Weights of a small GPT-style language model, trained from scratch on English Wikipedia.
Architecture: RMSNorm before each block, no biases in attention or MLP, untied embeddings, normalized queries and keys, capped logits.
Each number is 50 + 10 x the weight over the matrix's rms, rounded and kept within 0 to 99. Layers, rows and columns count from 0.

# layer 5 attention value, 512x512, rms 0.107, rows 120-127, columns 256-287
64 62 44 49 63 59 35 57 43 54 55 38 43 52 59 48 44 58 42 62 42 49 59 63 58 53 60 52 38 51 66 40
55 22 53 44 57 38 43 54 46 44 53 52 53 58 44 47 46 48 42 50 44 46 74 51 50 54 51 47 61 46 45 51
45 46 58 52 30 50 56 67 59 49 57 50 47 56 36 44 60 52 42 55 62 55 51 49 57 57 55 50 52 45 38 49
40 45 60 45 59 32 50 60 49 47 61 52 36 59 42 58 49 46 36 74 56 50 43 57 36 45 36 32 39 48 52 55
42 64 57 50 61 40 68 73 58 62 60 45 39 34 55 41 45 40 46 60 65 51 53 36 43 42 44 44 50 57 54 57
41 66 50 54 42 55 48 69 49 36 53 52 74 43 43 52 48 29 55 46 52 66 54 50 65 45 54 57 47 57 68 47
46 63 57 58 50 45 42 44 42 39 66 47 58 43 45 45 60 30 61 60 50 49 33 45 45 42 38 47 44 59 51 57
48 56 41 57 37 57 40 58 58 56 43 32 67 45 51 64 56 46 37 60 44 62 55 47 49 49 67 50 52 40 60 55
# layer 5 attention output (transposed), 512x512, rms 0.0979, rows 120-127, columns 256-287
47 42 53 39 31 52 40 52 48 55 45 47 59 53 54 47 37 56 41 48 60 57 47 49 41 49 55 52 39 44 40 54
41 50 56 56 61 65 38 49 59 47 40 42 45 36 51 56 45 45 46 52 54 45 28 52 60 51 72 43 43 52 49 38
50 45 50 49 51 45 54 50 61 40 57 48 61 56 60 51 49 55 47 59 55 46 43 54 39 42 51 48 58 46 53 41
61 41 52 58 45 57 54 48 61 50 70 41 47 55 50 43 41 64 50 46 49 55 33 26 48 52 55 45 42 43 44 53
57 45 47 56 48 40 60 48 51 38 56 47 54 49 48 53 42 50 59 26 61 54 49 26 39 39 53 56 49 55 61 51
36 53 56 44 45 46 37 45 48 61 52 44 35 47 40 52 46 53 40 58 46 54 53 55 50 63 51 53 68 50 60 60
50 58 46 41 56 50 43 46 42 63 44 46 49 45 53 56 70 51 49 52 41 49 57 42 38 70 40 61 55 56 51 34
58 54 64 57 56 52 51 41 48 50 53 66 59 46 43 60 38 64 54 53 54 46 58 58 48 64 42 56 47 47 45 48
# layer 5 attention query, 512x512, rms 0.0715, rows 128-169, columns 256-287
62 47 41 50 41 47 28 52 57 43 64 47 47 49 47 35 37 65 54 53 39 46 39 50 44 60 51 65 62 56 54 45
51 46 49 60 38 47 54 42 60 57 49 47 43 56 43 56 49 52 42 66 50 47 55 59 54 47 48 46 62 33 49 39
48 58 59 49 73 43 47 55 47 41 57 56 44 46 50 45 52 48 37 64 43 48 49 45 39 41 47 49 65 53 68 49
55 44 51 58 52 54 47 52 49 49 52 36 54 58 46 38 40 42 39 52 49 58 44 46 49 49 54 55 53 45 36 42
39 38 54 52 43 39 57 29 57 46 43 42 43 45 52 51 50 48 53 39 49 54 49 52 59 55 48 55 51 49 43 55
40 40 48 53 49 54 60 58 53 48 57 66 52 58 41 36 54 54 53 49 56 51 53 59 43 51 50 39 47 51 49 53
50 53 41 47 58 52 57 60 43 51 67 41 56 23 52 47 48 43 66 65 49 53 41 56 58 59 44 51 42 56 54 59
68 42 40 29 55 51 55 27 43 50 43 60 54 49 18 44 61 65 48 53 44 51 34 55 42 35 51 52 53 44 55 44
65 47 56 40 60 30 47 39 44 66 37 52 38 60 45 49 34 55 51 44 59 42 51 40 56 34 51 28 47 60 46 50
61 45 48 45 41 52 36 49 39 62 47 42 40 49 40 57 37 53 50 54 54 50 53 57 62 47 53 53 53 66 44 51
41 57 57 49 49 55 33 60 57 38 62 48 44 44 59 41 58 42 49 64 54 60 55 50 42 54 35 51 53 43 51 62
68 55 48 49 53 42 69 59 35 55 33 43 43 37 50 50 54 46 36 49 49 51 60 45 50 41 59 43 48 58 46 54
44 62 56 64 59 68 58 52 52 33 55 50 51 66 47 52 48 56 55 55 48 52 64 47 44 50 57 68 39 34 70 57
46 49 44 72 74 58 69 42 55 44 55 35 49 51 40 36 58 48 49 64 51 36 46 67 54 55 63 56 53 49 61 53
72 52 52 75 42 42 45 36 45 51 70 57 35 45 52 44 53 32 42 50 42 45 48 44 68 46 57 39 47 48 53 35
45 53 39 48 49 50 60 59 44 67 44 57 49 42 47 40 46 39 56 52 60 60 51 46 50 37 46 35 48 48 52 49
41 66 29 48 57 32 54 51 56 36 59 54 52 54 56 50 53 24 45 36 26 52 37 42 39 55 54 70 50 49 64 40
52 51 61 43 51 47 47 49 47 57 61 77 51 50 54 37 65 66 40 38 58 41 76 53 51 57 43 29 52 57 40 35
51 22 46 31 60 46 46 50 73 50 58 42 31 52 54 66 45 62 45 42 73 39 49 56 33 52 62 56 44 43 61 62
51 58 50 44 55 57 56 18 48 43 56 60 59 53 46 46 70 48 43 60 35 47 33 49 53 53 58 78 47 67 48 36
43 48 59 56 40 54 42 53 51 30 50 57 47 62 61 54 71 80 66 49 30 37 43 46 75 52 55 55 46 62 47 49
52 44 55 58 45 40 53 48 54 54 50 61 48 24 50 37 40 43 57 48 43 67 33 55 53 44 59 44 42 67 58 57
68 41 62 46 49 37 60 51 54 61 69 43 47 46 52 60 52 56 37 52 61 63 67 39 50 46 49 44 70 57 52 55
50 51 49 50 63 39 32 49 62 50 57 41 58 55 30 73 61 53 37 62 56 61 58 56 51 46 62 44 38 61 51 48
52 64 30 50 46 56 53 64 27 61 27 63 48 46 61 37 53 48 28 51 49 47 55 40 45 69 59 41 52 51 56 58
61 56 47 56 41 35 62 55 45 49 57 50 58 46 38 41 53 33 49 35 49 55 47 39 39 38 45 45 56 17 46 64
63 58 54 57 55 42 70 67 45 25 41 48 41 59 56 42 52 41 37 40 55 55 21 27 49 60 57 56 45 55 47 55
56 64 64 46 43 44 54 48 40 57 49 41 43 72 51 49 45 45 44 34 42 54 30 65 52 61 61 60 51 38 35 35
47 60 57 52 52 39 38 53 54 55 46 58 50 47 60 46 60 50 06 34 48 47 41 29 42 36 41 36 43 55 27 51
59 54 49 54 58 52 48 48 46 48 57 52 51 39 44 36 46 40 67 56 38 45 50 69 51 49 48 42 36 66 65 42
41 55 36 45 53 46 51 52 51 50 42 58 64 46 59 50 45 37 59 66 60 52 57 48 53 53 44 63 46 66 46 45
53 75 47 46 50 39 66 29 50 42 63 51 41 53 40 53 56 48 65 35 58 67 73 49 48 55 47 45 63 59 37 56
57 54 42 50 46 44 49 32 50 55 53 50 53 59 58 56 36 58 60 53 55 66 56 40 59 61 51 52 49 59 50 62
40 44 52 45 36 41 50 51 51 50 47 52 57 51 54 45 53 54 58 40 49 54 41 59 39 60 52 57 49 46 59 41
49 73 47 38 40 43 51 50 54 50 43 56 60 50 45 63 54 44 59 50 40 57 58 58 50 41 40 58 56 58 46 54
48 47 44 49 50 37 65 48 59 40 53 44 59 61 48 48 46 43 56 56 52 33 58 48 43 38 39 48 50 46 46 61
50 46 59 45 44 40 75 49 56 46 42 59 47 39 41 63 59 43 52 57 41 40 40 49 53 69 56 54 44 28 46 46
48 65 59 53 52 49 46 55 54 44 58 41 58 42 49 52 51 55 50 55 49 57 50 43 54 44 45 49 46 43 71 40
48 48 51 45 46 35 34 42 49 52 46 56 48 50 45 53 48 62 56 38 58 49 56 52 46 41 41 49 54 50 66 50
39 44 44 42 50 51 47 47 58 63 50 33 37 63 39 50 39 41 54 60 67 49 60 27 49 43 51 53 41 57 56 45
52 26 55 53 22 40 38 59 57 71 34 53 52 43 51 44 50 37 51 34 53 56 43 47 56 49 55 48 49 31 55 45
38 42 42 56 23 59 44 63 54 51 60 53 62 64 54 56 60 51 44 49 37 45 61 37 46 42 55 48 49 38 47 37
# layer 5 attention key, 512x512, rms 0.0718, rows 128-169, columns 256-287
46 45 47 40 56 47 56 36 55 47 61 52 52 59 49 53 38 62 60 50 65 53 53 49 58 39 50 50 41 44 40 55
55 51 46 50 55 37 36 51 53 59 43 56 51 49 44 42 46 57 50 40 58 42 46 52 50 52 50 48 43 45 54 71
46 54 45 46 34 45 63 28 36 42 42 42 48 44 49 35 61 55 40 52 68 52 60 49 55 49 53 49 53 64 48 61
46 41 64 41 45 53 41 59 48 52 50 57 48 46 49 58 38 57 62 52 50 45 54 54 44 54 55 58 44 47 42 50
52 58 61 60 43 57 34 67 48 53 60 46 54 46 54 50 56 42 48 49 47 50 51 51 59 53 42 43 52 34 47 54
47 51 50 51 61 44 61 47 50 34 37 52 56 52 46 42 56 43 46 43 52 47 56 39 53 50 60 50 60 38 55 56
42 43 55 59 56 51 43 33 59 50 51 60 52 52 51 37 51 61 44 49 49 56 48 38 46 72 52 50 55 52 49 61
51 52 51 57 51 55 43 38 52 42 41 58 44 60 43 74 52 47 56 40 55 39 46 53 53 36 39 40 51 50 48 44
39 41 43 48 40 61 41 68 50 58 49 55 48 36 42 58 44 54 63 43 53 54 43 54 56 45 26 48 55 44 53 59
54 58 40 73 66 43 57 62 29 56 59 47 53 48 46 67 41 36 55 45 57 44 51 67 50 37 43 57 40 39 41 36
45 55 55 62 41 44 60 48 52 37 50 66 34 68 50 47 55 60 58 57 48 41 55 47 55 67 51 63 52 32 47 49
54 50 50 46 45 29 49 54 48 57 53 42 55 46 45 57 51 45 38 44 41 44 56 39 46 43 47 62 46 63 50 26
43 58 65 45 44 48 34 34 49 54 55 57 48 49 57 57 55 54 47 52 37 48 51 59 39 51 50 41 59 40 48 52
27 48 56 41 46 52 46 44 50 58 56 65 52 42 55 38 58 51 64 51 52 56 45 55 45 45 54 55 35 67 48 56
52 65 60 40 24 57 41 30 42 47 57 58 45 46 59 44 48 63 36 52 52 56 31 51 44 44 45 59 50 62 49 56
54 33 51 61 47 44 39 42 58 53 56 60 56 44 66 28 45 56 42 49 52 50 55 53 37 44 59 49 57 45 51 53
50 44 49 56 58 46 64 58 56 62 49 42 48 43 52 50 42 58 51 38 44 54 50 55 54 58 53 48 66 58 61 49
58 59 54 56 40 60 55 48 56 22 49 54 60 68 55 30 65 60 67 56 41 57 36 52 46 60 44 48 48 34 40 46
42 43 45 36 84 34 48 36 50 47 21 38 47 47 44 33 59 41 38 42 53 57 60 68 51 54 43 31 72 34 55 30
53 52 65 40 62 69 52 41 32 48 36 61 62 50 48 36 65 58 61 61 33 42 41 43 64 63 41 43 56 51 32 43
52 50 61 44 86 46 56 32 48 40 38 52 44 65 53 58 53 58 54 45 51 30 46 55 30 65 41 45 49 59 63 68
80 37 44 57 44 29 67 54 61 46 52 45 59 30 38 52 58 67 50 53 32 36 56 56 33 60 50 54 42 49 47 60
36 49 57 54 35 70 35 44 46 58 55 51 53 59 51 65 50 46 45 31 66 45 43 43 42 37 61 50 52 53 57 46
32 64 40 50 66 63 45 32 47 69 52 67 67 41 51 50 60 56 39 42 48 61 65 45 61 46 53 41 56 50 46 43
51 61 49 65 67 50 54 49 45 37 51 54 53 63 66 35 47 61 36 53 33 64 52 51 38 69 40 50 43 55 61 31
65 50 40 65 36 50 38 52 38 48 49 42 41 36 56 56 45 42 62 76 46 47 62 50 54 42 44 61 56 59 44 46
33 51 43 45 33 60 45 51 50 60 34 30 80 56 36 61 45 52 68 55 71 58 71 51 51 45 52 46 59 49 46 61
66 57 32 61 39 49 51 50 66 50 50 45 31 47 67 50 56 34 56 47 56 63 65 39 71 47 38 43 66 48 55 45
33 54 41 64 46 80 56 75 42 66 48 41 58 49 49 42 44 77 55 59 56 47 46 50 25 40 62 49 55 51 63 55
60 41 41 45 61 54 39 51 54 45 50 48 55 47 48 50 52 36 51 42 28 28 53 50 54 52 54 53 35 47 62 47
75 46 50 45 52 55 63 31 64 50 48 47 58 38 39 50 62 32 50 47 51 50 48 41 63 35 48 42 52 52 48 47
47 59 64 43 54 62 67 42 53 69 47 61 50 58 54 45 40 61 57 61 64 57 62 59 62 46 60 42 57 55 18 46
48 52 42 51 57 47 27 65 59 58 37 59 43 48 45 53 41 49 45 50 46 41 42 49 44 44 55 39 42 58 44 60
42 39 38 45 54 64 38 40 62 54 61 43 42 37 41 29 54 54 65 50 56 51 48 47 53 54 56 52 61 58 58 50
45 49 62 44 42 52 58 58 47 46 58 53 55 47 53 48 54 50 55 51 57 66 50 48 58 61 34 67 56 51 53 45
47 63 46 45 44 47 47 47 47 40 52 56 31 61 53 41 39 44 51 54 65 70 38 60 51 40 48 60 55 43 42 43
60 42 41 55 70 66 55 47 56 39 47 64 55 58 63 64 55 67 56 57 63 56 47 33 49 51 44 65 48 58 64 45
35 49 52 48 44 62 31 52 49 37 41 63 37 39 48 53 46 42 49 41 47 36 46 51 55 53 55 54 46 51 35 62
53 43 29 51 40 32 61 54 50 56 57 45 51 42 56 55 68 50 57 62 52 47 41 40 41 46 62 44 49 54 39 44
56 32 40 63 55 50 61 41 59 44 46 42 42 46 51 56 50 48 72 48 43 50 41 59 53 60 46 39 40 49 47 51
39 55 39 48 46 47 41 54 51 37 56 48 43 58 51 40 56 41 38 47 62 51 55 45 51 42 52 56 53 63 52 55
35 54 64 36 42 58 53 35 49 39 59 55 39 61 55 57 63 46 33 53 53 47 35 62 46 56 54 56 39 52 47 51